Part of a small language model's weights: MLP 1536 squared ReLU, RMSNorm before each block.
Each number is 500 + 25 x the weight over the matrix's rms, rounded and kept within 0 to 999. Layers, rows and columns count from 0. Numbers have three digits each.

# k: layer 4 attention key, 192x192, rms 0.101, rows 161-191, columns 48-95
# q: layer 4 attention query, 192x192, rms 0.103, rows 162-191, columns 48-95
# v: layer 4 attention value, 192x192, rms 0.0848, rows 96-191, columns 48-95
# o: layer 4 attention output (transposed), 192x192, rms 0.0864, rows 96-191, columns 48-95
# up: layer 4 MLP up, 1536x192, rms 0.111, rows 0-1, columns 48-95
# down: layer 4 MLP down (transposed), 1536x192, rms 0.095, rows 0-1, columns 48-95
k161:553487506473481526511512524484468495518541524525508525492465483522518516487526484529499479527530495506485519460440487502508491518522529545484475
q162:496485510501483537448460539531497492477518496493503486472478481464514482508496528451488502485438504513494473515450484473470505507471480470454496
k162:451445542550526466435483472517531519501521538533481537537560505485497504514499488485488503497457536507490521527498504518463505471490513482515504
q163:503482495486523488468525520525493453485502490502493509485479493471522512478441500491485479480468515521489522486525532518478484501490488523528512
k163:490486463478491506469513478504513492488466465517526482490534500460483467458459488504479519475494536526520504567550499485532493477493504476522519
q164:489446508511483505514499488503487455486471530472469503502522516511493497476491489494483463505486515455509514537517511527455502451465496546491521
k164:467495501517495498519470515503558529465484483463478500489513480523507498497503507511490522497469535514496507546551497481497509469447453499531510
q165:514469523494531507491493489484506519511508511496471504494514514515514522528482485542531488498536504497481470525546544503513501534470502541473536
k165:513547560471515519544464499513522508476494496503510525474479490486525474489505497559506528483479481512496502508517538478511486466447483505461484
q166:545503452506487498486537519505463481507477508538544536479501493527500533499494486549486459473462478549534532515500473502488463527463449511456505
k166:501517500459437485521495502532496489489455498524537515496496522461527503481507502529458489504501498538487514495516476464484439485446502484503449
q167:473478534491503535486476533573467506517510517537498515513485463516511531526478500471483470524478511509482484520488472479489511494485471543533494
k167:471487520484490500456480518530492518513506488507441496536501490455512496486489526484481515500515512515487530536525481468480461458454512462503474
q168:513495546500493497519497469528502518513564506518491530493545485500495519499500508468515512551507510508545488539478468540512556503548459538559460
k168:533479533505518512483496517481462501522557500508498486505541510498532509509506511502509497544512477502516485515494474500498538543508449502493519
q169:526512484529476519453477495459506529493474509504528500520478506485476523529521511525494522511477505501498481476475528497513495515508513477483497
k169:447474490478447503480494485491519504516495540528519510507515514520473546474500499494509475492501526471523473452479514523488471474514531499488514
q170:519523528499497495541547528529531478505486468480491507525479515512474458449471509546467503504518493462477506537528478502517499473494502515495486
k170:497473520495550501510531489508493470493499491467499469461511514512462492476513490516503508526529515519487514523507504479551538550540501509507525
q171:494510495473540498495497475514497459505534505491494516513537443534490506447486459488509521553494502520512488510496509490530526553521479524505521
k171:522524531489515530489511522495469495524549489510496484504494476484499500498488493490523497541508490498496517484472468490502516497500484500487503
q172:480512507509522512492473515467516433515497468536524508524505503512492454512475500528489529469460507497468541514488464480486461497442484513468506
k172:487509537498512462499470497534527465487504466456475476494508518483570457497493492542500524446502496515467518549523509494502444463476526505519520
q173:466538513494516503478467524484458482537533477489466514550456480459529557490507513499491521547471526499507490527460473479525509469530549484542472
k173:483496490520514498461511501519496481510560513476528478544505508510521518472525519469507473532511502506529502515471525537524538479509540480485553
q174:488494486463515507488502515522522530514476563470497488462470488531471490516569500483521495507513515513484493507526505483522534520505530494504513
k174:475497502499509527501531563516507544500486508481483482500452485512487497499522529476517497512495486474463451505506475514459487514473496480517512
q175:494515503523506496495531502516531500476491499498524510450506466494499506472479529504492545498486474537480490532501505504524515481520486440506497
k175:507461528500494467460512455486499492527492506537516493508488512462521491537490515504484462508508495497528500499487501505494543476511517471468497
q176:505518527525499481474482522508473485529536488535509511472455455460519561483476518475471461505468492538484508510484502519465466508492463476501450
k176:463507500497431490525505465525526497541498499527480502476520505479479493458502501450475495545484517491527486537493468513496449490467484476508451
q177:506524508501542467462509494474524517490480512489504466476504497470502508511519509497484546526509515521460463545459491509473529480534503458540553
k177:492506485497582491497531484527508489500502536503524485488533482490489507497477491489530491492528469480530504527470489511504501491525491514456568
q178:482552483460498501474490467505502489513471496501523489460467453508480492508486553468493493495481488498434509488486513456456457498522523452547501
k178:449466475528514496498537490537519496506471506496534480506508523532475454531491462486500519484485488480480500497485467516497471540525531457498496
q179:478529510522527512498517478527465443507487494469506509488476494494539510494460463467487464509496515498537509493480475534492539484507503521517504
k179:503532474510575482489529488507496498477523524498519473514538492481485477488508507498461525531497554510488563530491480533504547498499523515545498
q180:488464515491508507471479484517531478496516521507551501454537499479474492480449509506508554529475467523503493500495526496518512526540466479494509
k180:469469509495540497456520501505474497521494509517483488499524495493486549492464503495485498485474499495533515563529511501483515473530505502489550
q181:482488489486518491491514484501553455500487536525501536493524537491515498462451479520493491477478506484520506521515538497487465497519486529506499
k181:446495487491576521468504463490522465467489553496526532482567463513441532436478484468508556508498478481492526524528508470566463474555494485531519
q182:469492497545507499451515521492489528486524457523522506507521501444517505530496507491518512483489472527509516496481506494508494462469475498480510
k182:489488536514447445462459456481545474487471510531482542482528538479495521507477508522493471456488511517519472503495539472513514440465502501460500
q183:533488512483486502535456489526501489523509497485478464560481498485520465538488476486470475531484534489488509511526499517462502505494501526464472
k183:478530512517498476560449473515510521509511509447471492520486535467516492517494476535497526477485504502492472540526504471495473510499468485485492
q184:526518516483502547510494499496487482515529493493489523536500517492546506479532469497505449482469526501502527525478472505503508487470512511470526
k184:530567524495478466558477557522498530473523468461457490525462509468561490532458488519467487475488506516483523509511512521454486531477524549486503
q185:520477522527501470464510507507484514493506509501490506473495477465482545480518502490518494506506508488502488487505532470496534501522495460485507
k185:497483487501462520474541503491486476516518516560532486513503490514455513472499503482496486527470500453548477488500487533479501479525523514504511
q186:464516481485516513486461478457472494508509514490520517518491533518502520466545512462498515523488477538493501496444481533535486485501497451550459
k186:453493493520535492455533475490506510501555526530543504516527506519487528481513500439497502557512533501537511496429503522507499497529505494511516
q187:499522503491519505530505440543511492504477501484504500466523463528482504479503505507474520502472531528508500496491493493513529466523497501515459
k187:456508490505581537481528482511501517503544482494476481499535494526467488490478461472497509527489528490482540503512476513526504499519494437506497
q188:516523528471483490548467519478528501503523481473493490533484463526490467488528508524523528529498520523459558532490501451529486511473490446494477
k188:471530561469500430592504548528499518515504467459454449539483501471573467509504476502545485467508498490463486539541549491474472520494521463482514
q189:517476551528503530486470460543489514494512434480485495504480451487508481483475483460504504520482499505518499514478489537520534474487471506525482
k189:498467519506476481521485534510511524524502463525447432486515491453481502526469458531501490493505550514474497552500494526483539523510508503497505
q190:549489512492522464472515467505516521488522498515527547474554520520524500533519473477495485480542451534532471480509503505523517512546495511547507
k190:555497487489462544523500496457499484530552473531547561442454488553506494518489542499487466499520452511507476454477493461501518510498496521513465
q191:509495491508496506480512512469488517499512459532517508462478499492499484495462510488541560516540484553460496481479490499541495508491520443512460
k191:485491487476460462485539494482516486492513488529523479521470498528473516474521542547511471500510516495518477478474506482489472500498541458544491
v96:506504468478500514469504559468498507498463505531491495522497474464498463494500539488495529510517492519491504517504481465521503500516503500512489
o96:497492520507493509527483443535478482494525485466500512503496554535499510507534492536508490474484506481484480445476475497498486506478510457494496
v97:506506482428495465491516519551509490517478483485500492491483520516484491506556519465417512510501472506493488500480483467511479528522547479491496
o97:526530509529540514494477484493518494510529498497521493501518483495527479506465495516542508473461522513521530487501526511497503482447466517506547
v98:482535474470495534514484545466507469506483520532516481537510518515477510502500499507484549511486508522496531511500513525511471517489447511505529
o98:518483538507492469486492460505528514508540467462497515476511493473509478532492506504535505465510485467488487470477499475497519487487534481496469
v99:521488490536491481489522483496501478515511482528485533488481472494505530468475491514534460499514492476511535493542535496479514507474522493543487
o99:502472491485518502521488530500476486513481497492471467516523523490485456499512491491453495500476488502506464547459469517497478501524473509452494
v100:498545518485509476510500439474521501494493520444464494539506470502497466521512491497555469451526477495494458490465530521469509530511499510464517
o100:488461497500497473478524516486510500512535454524544485483500523486534522468506520497461514536466505489516514529518496462505503475508494511490500
v101:479517512531479499487511504499515538518526490485481486542500467473510475482483516467554478486492479533521469499486510504507514531498503494509526
o101:510461537493470519527503489492504463485459507518500545477516530521475511499534515551472493504519474479487511500515516475485486464530511509484494
v102:482525479499485489500471489510511486506508526515545496512502498480459470536479507460476554471480476539530480481462455493510536504520442490516490
o102:517503519494499491501543508504499501490518509467500459473472469508519545482511516524548453535536481493466506493535514504509459459464549500502523
v103:485522526530517495508499503480491494484521484541476494523505516515483481465517542480480514541523516463509494525485486538522482447509508519499496
o103:511486533486496499488463488508513536502479521461526504490494481490481514520503450491517493424484472519482514501507510488462489520477516464522500
v104:518518492509498461503504467488516511488516501485495509490504516496484451498532462483470489476523493484500513525464489531512493515538521510514524
o104:501519530497492518511512503497516499543532482502525483504498486505517553522447522501519532490511509503484498505530509503500494514459475496493468
v105:485518467529507476485482494536487505466503506507441489556498492484535517474451485492486483473482470457504472521518459467517493478481531475511522
o105:497489530473509533527528473469509502513496509485551532461502498540455518529553527513515509533534492527485532491465549541491499522507493469522470
v106:487502474515488502526504519514515486498541469510571521458533529492480491487460530468493510484481476418508473477545497506467489473527482492494476
o106:496508536486512488455483502496483497516444532493455482541486502532509482506555468508511492522488514536496520493483515465508506505507520470483529
v107:496452476481534526520503512476516501496523462506524484510498523526489525494482500516530480528505526471468515479542545453497524433504482523495508
o107:492525524473465526489464482518472489502499532499461506492547482497500490501524529511500513481466479512512471525515488504481496540506506470475516
v108:522542499498490534482497502519509488487485480515496498525510462499496486520450482518499485496486504516543464531519496480538516523513463502460468
o108:488489472484500480513510491489524512481508544492486504509487556511457501480519527513494512481529491486504506469496516530465482522492533509511513
v109:498502477470469483491481500448466480479523481508479489510478472496496531516511484541511490456495486537511511476514520520496464509477541520510506
o109:488491533502541535523539502546500490496446542497483495500507515491519460483504531489471494529513519453484472464509483487487542481552455483501500
v110:502478550532533528480512485531559512484534482507506531500524519503516551502525487475491484510479532557516512523490518517494504490500511465514458
o110:516515447472468503518466499457472513490475504487491505478523473498488473478459502512520500511519477482496465508509495485496501522490501510508550
v111:457514537526532503509524518478497516522492493524500495514538523507525477523463485498539496496471465451492511511489485487505515532484478506521538
o111:522479475500476496506498484486489456522519516516504496490482475513481510502508505499460499481528514501516458505515517493497511457503520497478511
v112:481490493476528529509456537478464508501492504488500513556473519477535468494467499476430516526496487515530490502482502466483487521481482488455503
o112:523480499487465461485542468526539464451483469492507492487510509545461513494534473529558477484522523487501524495510514506567488514545526507515490
v113:501544508484499506498472466512437517501488516484447478527504493500494453508517521502471482457485463531528483480480472520506536551488494519487487
o113:513475494500484453496540501485549492488498498511532492472491521490480534490525531507535485511533512476468522487492538503518462460522506487513493
v114:566449457479492511472496498513502510474496504478470504453504455512499517489513531508474472490484471517508511473533502557502503492516468516501478
o114:433551524499521500523495529508486517536495538515506484525501526478513493513474480504518521523524538495483522501469502477500494524487537492524504
v115:497508469490515464515485462474543473478486519525493494536496494493477507509506503522555503488486505473481520485461508466469457509485480513511502
o115:495493515483502533469521497539462491493535480496497495469506500491514482500507500474477516495508495514510477514490491490508547455494492498479487
v116:517514486459514496476499454490482487490473533467484508482505502469518458491507497525433475494522492542482516485489486534516521489508496526492515
o116:488510510533504499531526498525519516448543490521526476487480479516502568495465500495551522517489491483500516504501495496499484526509477458537481
v117:501503497509503508529552543532480523485493502446509485483486526473523478495469505533556499499514480508515459507515507520471514528470550501495516
o117:476480525513503483483455496480506511522517503554476498496495461533477536495521505478467467517494502503491545539504502521525475488523464541493495
v118:517539533503495502514499523496505514468504481483473516523477508492520466477501522529476516518478507506539453496473456487516501527495511517506515
o118:461471492506482514488512471517515485487495511504512490504502502531481494499527483490508488497503462493457538507510528485485515485509475500519474
v119:472465518512502528505529523472517538498511467463485489476486513490495509476478499522534480531506475546516479474475484489485524505523485484546495
o119:493509512508497496510451523525456482503491497526491504513508487478510480510502512482460514477524530452484500526524511512506509485531497513478489
v120:538493480490517480503486535497504474484480509506492500467494529506500512475477518488496516537477484448508469482492503491534501489500493510464515
o120:456531524514524502492524456489493491514503513523521497534517492520495507529518493496515493474480517516523485493488510495457493520496518473514502
v121:500490495482498533482528504489478531485511519485503490496470510489482527487510508493483478540486506510497483548499509497545488498468545460510528
o121:546502515536500474512480512496529498497499473505496540483493511542522467535496490506496532461497491511519519479461472537480486527501493516522458
v122:480487502498530506494530498508528502523503512497461531456487495492523485513512503472514516507485475498522458475491502484520515481504497459509496
o122:503537485492500512508472495495450517500538495509521492517527511507520491510485479520499460524479514477489506518531478466453499530485519493502541
v123:453513463489482498514491499504509477487550477488467521504508504483493494516485507499509488505508473506526527466481473499491479506496490512509462
o123:519506502498526509520510483511465528548476477529498485499491504490472508495521498510500481486519506490486491531536530483512496499529516492483498
v124:541486507485504524483511513481491486497449470542520495511504500535494512524505510486523523515481500441510466521521487468523475476508530469545507
o124:494520503515504489517494508498519487520523513468514491502522501481523513494494515500490535484525504512489495502459475543482500506474508528488504
v125:483507488504503497527528504483513522493476527507500495507479543542497511464481509506477515495471473513451513481487444459508490491481476530478514
o125:523516511504525508482507499518511482512545493501477471478513459465497513556487477487543534494524494479527490538471542534518515515505525472527504
v126:515499534404488485493506512501487482511518498467474475500499526513531478484473501540523527503480489517529497478520486502497506486477551473476497
o126:520502466548504521534485510507504514486476493520505489496504489488492482510505465486496507484495524488506485501461541472531491494522472535511497
v127:521520463503501522497487497505530523482486489519509526427468480520511527503508508456471475497496494497483525521489533498496499533523480508528500
o127:496494506497505501488515520469509488531493481470498496543512524501478494511514522494520522465512521501516469490471500491509493455494507483486500
v128:486499478485487475516518463514532471518497513518486492479484524492500530468533471516488501454519482533473518528496543483500541498511508472528494
o128:531501510526511534474497530479481485517509487478490505527511461478512484528479518476509489545474549474514482483506478499508484506516498522500510
v129:474513482428499499524514521515501477494527532486509502482510545480497471482533499462520506490509496530486519508450481501519505571490491521498489
o129:523501520540529510479493491496508496537489449500510519533473478509489515516486495506503498518513494463528496505504519492500494452502531481513489
v130:533498505503495507500475496510516484494550501560437508504500511506519520492509499521497470500487458535534549532518522529536526503486476527520463
o130:479467503490530503490497512484503517484473535459523522482523464490457521503491480498518519488508522458483452496500506500506477509508535459514520
v131:521473479491498495494467464475456495485473487492467518505510451510496525538459534509536488491494511527529500495509511529477521459512513500484524
o131:481521523511489507511533565545505505521509498520510500506497561512502454463534488510459497496513487495503478476506493486494486495527510523483491
v132:525486544523513506531515496501534493477499508491468507460499502482486528451472530491454502475526521487489452507517535467507508461489514489470508
o132:482480468491469502482490504520482499477493490488501520504486509514505483531512468488514507533430489516503551484505478539469486549511485543526487
v133:489487474464482491509472500479509507505497490514498468520497527493504513500506505530483526532519533479510453483509488524503534481496505512526502
o133:522518545508524489471515501523477499468496534495503506499555497523491519488495492475503484469471518519462550492479493482503452508525500498487531
v134:476478487536501536521477511477447515484510509497500545515503524507530497543468543459470480514523495539508500504495466521459511533489504502511544
o134:493512528470461501507546505535526480512496473488481484489508506517470483464545478540525484459498489482504514525486522515522470445542512474482452
v135:507492510510497467515515520517488520481516500501540501519516503489523508487484505512508485476519481468499485536515469462499491550512511507494531
o135:509490475465498524480476474488506470516506497496483507489477508510497509483513482492466519503467516526506544493474514539523501481482503489496480
v136:452487513485524548468471503489529505500487507524519498504482510492502522516466508444510503494487466465520524474502486476475498495477479491518529
o136:553498474484470504510509524494493514485491509486487534482524500530478490485522475529489522485503526510502474526479523522495523488515527471483461
v137:493513486529468536489529486508502476523524498494504522482503541502474530512483498485504496521483499480498512500532497511494459527492510515501512
o137:516471513479542453516505543507486518517459523499492456515503475489507479500486471506489485471500509509495514516460510512486526471527502523482500
v138:487489533505509501494511515499498511471484481487497483523517488488496461520491515528490484492490525514484468497458485495513512506495524489518491
o138:481540486523498493501485482515489490501519520537507518466483482522502529462493488476484517487536459500497508497534471534478477510505505499486485
v139:497527519524512504500491511490469497523511488491499472516496527499495463479446540491524483539507463479532500444475505499501484553502516489509493
o139:513492496466495486509485480506507499494491527540511510502499465505512508491546491499504516460509506478469504532490505484502527432505486482487489
v140:485463479480532478503510557466473519480513497558496516523515541523502497514480503487520533516493499493508489485491513492525482461511501507512514
o140:525538519518502550503462461511528472525514493449502508494519468490483520507515516510533470460527474489502488498509479495463491491512524470497501
v141:496520461510515517478510532478466480475522486524524492470490493488493489487526511535463502514476510487498507497470467491485489483533520467544460
o141:497520548502474483491492485487529520516483530464514506515488493504505480500507518481529534483530500487467501468485505490477512480470472468476519
v142:448508476471481486490497548477480540519510519498493509499513514456522466505460526501460482547482474488516509459457467488493530542495512532497494
o142:528526544502505511517518447510501462487491500524506500519486490554499526490556500502538506467540500486466498506520519481501493446520502451505459
v143:497477502473506495499476502505513514514476494527540486541528505504468498503495517528511517539528529502493504519511476478519479502510498479501492
o143:492500503525479501493527495495499465508528496478467524483476522486536494487535498481483491473531478502505470484513502504510508493488506494503508
v144:492505552485470465518523514466520492501495509502491519488499508528541493477546479514492494547494499527523517486515432507478465496486532506496522
o144:496527485518532502486505482526515494488494480522515460530516479467499490519448502466499527462520513482475483499500523507507536508545458507485486
v145:513505503470500478488471518505492510474530507458475510523521518453502462476478470461445461512481463534534488482478499471537489479509549499497453
o145:474524499502511548533526469492513520485462507540512500498471480545492540522501532528558534497546533457450501503503511503483515536518484486522495
v146:472537512465475493500492479516515500528497458515508529488531487483484465513501502540493522509509514516524462501485501486497547525508517511508479
o146:548489515523482504490497523515478477469495530494484453525476490479490528487532514484513527488513515491486542481539490510525452497495483511489525
v147:464508465470514486535502504520485485527504489484512491509494484531503481475530455508534495481469487486469495498529485475514527524503517527508516
o147:544459513522487523467499523485491484519477505507483499488513514470484508500489540497501515511539490518552490522462549482502488473481507504499470
v148:494513522555510500473517461525491507491501513521532502469509517485508493456506502471504496501492484453511482510524505515511513460499514481529469
o148:515489477468478494533473517462497521507489504500480518501523504531479481528498491510488503472505507520497506504480483500505470525499489489464517
v149:479498511465461487509503523500519490486500487495463530454493526519513520528521490513502477497523522489490468481512514498484491512478492478523496
o149:496522496518532500485511496507493498523473523510539484514493448479497482501471519470500532511482509519504535503500477510490505489540481538477534
v150:544498471480505488506487466487525498478473478513487517491497486512506499502526479497518506482519490479484507512505517488532514470491489486497449
o150:497501508496538528492493514512499509518526520458499477530497487477478544504494516470497510518494511505496508510488472520494479527493516513521528
v151:550519443453493471496504479502500485510483483492483533518493501509530488475559496535478487525528474499458454506489480483524488506507480481491501
o151:499489530528507471507498527487483507514523502483510489497497498467499480516469507449475538476483516484511544512465489514507484531489519501514513
v152:425486516543490521510526473522521518502530506482515463513482534512522530490521491511518458503521530497514528486511487500490495505479491524533500
o152:554464492479505442489498518514476494510476498522477526486499473456478475504450485466485510526470484499492491530501541530512534529506505513475493
v153:500472470492495467490478477481468514502504521494520492493520477510507490485502498509497505497490452495518524514482472493505483533477490489529499
o153:523501514485528493524517521485521496501497476498504525494508529502477500508490483495483512506529533479463516525475510511532504502509522475483496
v154:504485486507517479506528501477494508494543518505502509475523501472527466502467482492510493493477500500516512479516482530505489485491499509514470
o154:454525520524491518495469496488505504496475502510506495529455498512478522515505527522504464503544485482481487498507502478493513529518498470525503
v155:483514480471499498505508465519474476503486505507459486492495468486508488481520485521492502462504505506506492478540505461507523473499530493495494
o155:512480503481482500492501537504487533476526509487509490502504531512504496504516529493492480541476534507501511500496491546494495531512458502475521
v156:487487498532462476505528468477502493511528497476481503500503500484528541506485487532506493507520517518476509497530508485517503487473473517521490
o156:505495514478527502503483535530503516516460511508503491533505492492457481483485523471494475504503492492493513529494525554500490529511519514503486
v157:527487532538527486499481506520492484511486534498493504506488513524506475499478494469485493519469514523470516513506503496504504468527529514457497
o157:519519477490467483482509485481528507479535482502506493487517510499501494511498508559519490470549435467539506470518491488503502522478477479532482
v158:471469467481473494488500535482520489469474469471489514504482504532499497487520501540486496518485525512494479521515451526461500477509524491528451
o158:520510514505532536494481493529460525510477533496499494511493476450489483491500492471524548469505449500486512505471521475537503521506493507518511
v159:459515491494499520503482509454486522531528474538482472556511510534475522483496479466479501493517479494483487466481477517498500522493494523527524
o159:536493523487501472503512508528520487528457542500504494475495500464529501528530531519528503486513493501503487494535550487470487457526508512496486
v160:524493519510511502481478503460501500500488493527476466481476508517502539531479503510516473512518525546492488519509526476504509505515496467515517
o160:497497472493490479522516520528486498510493529481492533507520491504502478452524524484462527461462509455502494465488471493503487462512514521495465
v161:486474450517535501496467466490507518468492476497561505501516518515481473490487518516473511468501511493465520490515515512504484449511489514508469
o161:503533557488472473490518498500468482496533529503474470474505495483536532527511503465506502549480489504494496482490463492506483511499523467509540
v162:496488511544499497519552510528497522494487522503524514475478494489490505529494473461520465481515504469494517503466500510492487501484509522532524
o162:525514504469510499457481471475524483500518486493484496516501528505531504476497491507483505526495525530517484521526487531486501517532471484490455
v163:456524508487506515512530520505501517521531495486479504499498467491538543504496513540451521498519493541483483509525495495476530494470496520480484
o163:519462487507475471484490485506494485484503502530507491501507515487481444482480471470549458516455512478505510516519504489501508521531475482507541
v164:523469522519499503513518493512446488503549483490502502499498496502475497542493500499539513495493528490526511508542529494468497499479523471509431
o164:473503508484488497471482510469520537488471521501545492499505496516513519456493513488459478510493486521481488477491490521542519505495484505474527
v165:541488483544510509513509482533515443501513496549486548463510546525497542479518507507519529495488519449499533509489490475523507465466512487454506
o165:475508507488523491449469509461471525481500498463493471493500480510477481515472490470480478491458490532509464488506515519504497527513487492519485
v166:501489470518498473457488478495541482515462518456536466485505521484505495520542514454443514521521492527470538516503525529478528444519517512493495
o166:511517505475498491534506511501473516494532478537455521503516473515517533487447479523524477489491534479518494489489489485539469539472472505496521
v167:507517480510518467511500526513503516524540493512528488488515483505480528536493501547544515511511523517515514501504508477509518483508468497466466
o167:459493508494476516504484500499507487515473508508469506516480523509512477462534553510475439483499472499501473491528506521479482494498509499517558
v168:483460470536505488476506476530470511507509521472464489503474509521513498484494532509471477468523507459472483523487480498500549496507515530553483
o168:486522517506508484520487514464473513512505503551501511484506488488512502525462467508507523509512508511510542525492536516509466520487476471474524
v169:466462489527521462499536503506511512513489481502536501548503528530528490461543455537493537492513512446496480528525487442512487520480534532534538
o169:545522492470502499471470473494500466506529475493494515474510473495471522522442514467477503485495488522517533517467500568500519509477472481471473
v170:484541491483479469506495492472489467514497503506507515526525512494529473470517510528497488562494509499465515533500454524493511518519518499510519
o170:510486531504494514508486497513509496513484498506517513497473504499486503506499497489517530431505480504505524491459521485488496490485491492522473
v171:519515505469504526510487502489533503483475499517529495532498491495504495482494506520451496530500506512476497502487461485501497464524466526451550
o171:462501518526466484481541511525494490467518524471473484479497503501501492523510487489522521481507498489511502470516518518520520513465531482552475
v172:507529490483514490498545506497463473499518484510472466519478507497522479470532479503482534501516473535491504516518501464515486494510560495496469
o172:493522516515492562515455480494535509496525481484535523487501475502484527544465521497542515502490552459484499497493498515495508530493450493534540
v173:527478485499534540485501482464480521512548496526530524518482519475494528521505499481541480518483460449485511505461484462467444512493473489472543
o173:485531492506484476513505506476505461543469463514500484485520507521515454485507499484453514455539525502508469511501496516470542482496503474498466
v174:497544514495492476521463483509472471533523511458508513499488485481516493471487472502481482514507516417507497497482501457541477532498479507503469
o174:501463486505531464504518524508516483498481483532517483522481508500491497528484501484497517505526505532498544521515514545494539528490508529478545
v175:481464527485488517518491499533486513502480468491500523485522498534538536490485523521517470525504492452483523509504518502497518478476527490519470
o175:517485491486525490473485517491494502511517512520507483501493497471469473494508469470491536487493511512515507542477495501495506479528484534469505
v176:501506489473513519481476510496487507534491498483538499479479492530476538538487524517548499523512481489494489462514464472468456478506511482461491
o176:510479494482530471495524485523482484493504515543502461516510502509558461458526470471455486506460528529504468510496502520516529486511500523497530
v177:490516492510496525499503429490567471493468532511512480529498486504481500498499446491519497464518545519513432511512499488508490456476494496523522
o177:513499493514481494518518560527465518500521466467481507486506523490498488510495538518487504544496480497475540492513463521476511541508507530508505
v178:499529509501516499475509488534466477508524545499464500477492519508503502496473511489521495463473479512475485489524533517466515527487521463469524
o178:497470505499487510520514499504501508501457496527517505518504493509515478500537505530506469551505526505521494480537472477468498480544469512506498
v179:467515520462496476506488509468482515510502504482509507496480488514467480508516515491451484529484496525521481486462480481521534513486502488526485
o179:534528485501491535510516490515519508531505489504516484503509523499528505485502523503556516464516480506503512536490539502487468507516501471508493
v180:481492559529509484491485459491519491492492480507489477502507480490521504499501485460521480459497501498494475522499520522519520497492500500473492
o180:485493456456479525487514539503508524481510529483530517499501499485479507469485495527517513552509492515521554504507502495490509485507484490505499
v181:466484493491503485524505535522481521496493476526475497463509520507485488511495483488521518495507510531471513524511508489514539496505562503488495
o181:546520504526491534463478479484487474517515516475526509513497517518489501498512539523506484513482487488542490461516498501485457500491474497500509
v182:491541521508487485491536492480557486497536506481531511514489531533484488492515478526504507476482532513448469521455530542510513484482479546480530
o182:521490499503519537507486484530461519524458506507464472491516482477519508507470473474505476498496489513535548460545479444482489499535490516509485
v183:475507518504491494500503501532494526486472485504532526507503504509495491494492448485489453490513559487503524531504513549523480510518532501564495
o183:511501506534526456514509501499518486511505516513460502493461479469506496534462524485490549495505442501493487510452482505480514517498503491474493
v184:537487503482507496501485456498520503499521490494463509520490464517472524453480524484529462463506513502523525477515529464532467510466508488439527
o184:490487467510498514495539540503491502503474488502541481501522542500533469539517492521464512515493476503502472481511470534457516468518500545531454
v185:538462505488508515531509487496486521492473527540505478505508524524514495513495568527445493562492485509502490512456469507494497503541502489462514
o185:498521499504490484463491497476515500499540464466483500485502493490488514490507446468519523410488505476508525511465521504547510516462517480537510
v186:504490543494514515485495510491501500460467480504541480491506504501504466509506505489481496517488514517494509517519525477493500430489507522507461
o186:463544491504489496519499502532505509447523512497471479506519497521506517465502493513517509517517494519477491465516449510516481541501489480513563
v187:528520501477517521509508477526500486513513505511543487486492509513524518485507491521513485490492506504477560472489551513520519533487515500478494
o187:468506497511507481480526520468506499516510493492445496506473478474475497514509491478464512530484514527541454505515458484454501492510465479499522
v188:518516511501478507507524543505469525501544514478514526487497496472510489474474536484498502465492487508492509475518535497540504548527538484526476
o188:474486522517520511487474500491499458540472489494482512502466480519494512540528513509534486538507528460475500511491494510461500491498482496492520
v189:504475531534514528486485505501476476512473511524526503535513544534521499539506476478443523505493549501501505496484516526524525487497502504492502
o189:481540467502500469494486474475541484492533498494479511454476465479492516489445487533543504496497456511484486507499472482478473536496494501514537
v190:539505522469488514485512537482528538503528473553550519479482520512493532477490505533482511486488525554499499483499541539500513455478481514476525
o190:494508476526476491515498505513498470497497515453472503498532477479500498543477491472526477527496494503490475498538466478472480561504518528536513
v191:489511509479518461505500532520546520506509506491508503487485497507514485498516480495525525501497511528490457535499452507514507486504492535480501
o191:512488488505491540494528497518507480479517498518515513531484520522491498491509527519503524498542463488523512472476565486537509486484499518518516
up0:532528433447497552469514515477501524471456523497528508492515479569478500501516474478490492485527462495492492452493458476499472488512526473494465
down0:496525507519475477515524488522566497524504535494455508485513462520485533501517488553492508552507502532470471482552526506492514518499501484474540
up1:520494481501509513499506487480504459491489501510489492522507494518457519498506472512501510506487485498504498502493493512512473465528497504505505
down1:519488503502500506511510506514495497489482495478521496503500522480506507488490504506500505496502482507502512514506496513495539509495491513497511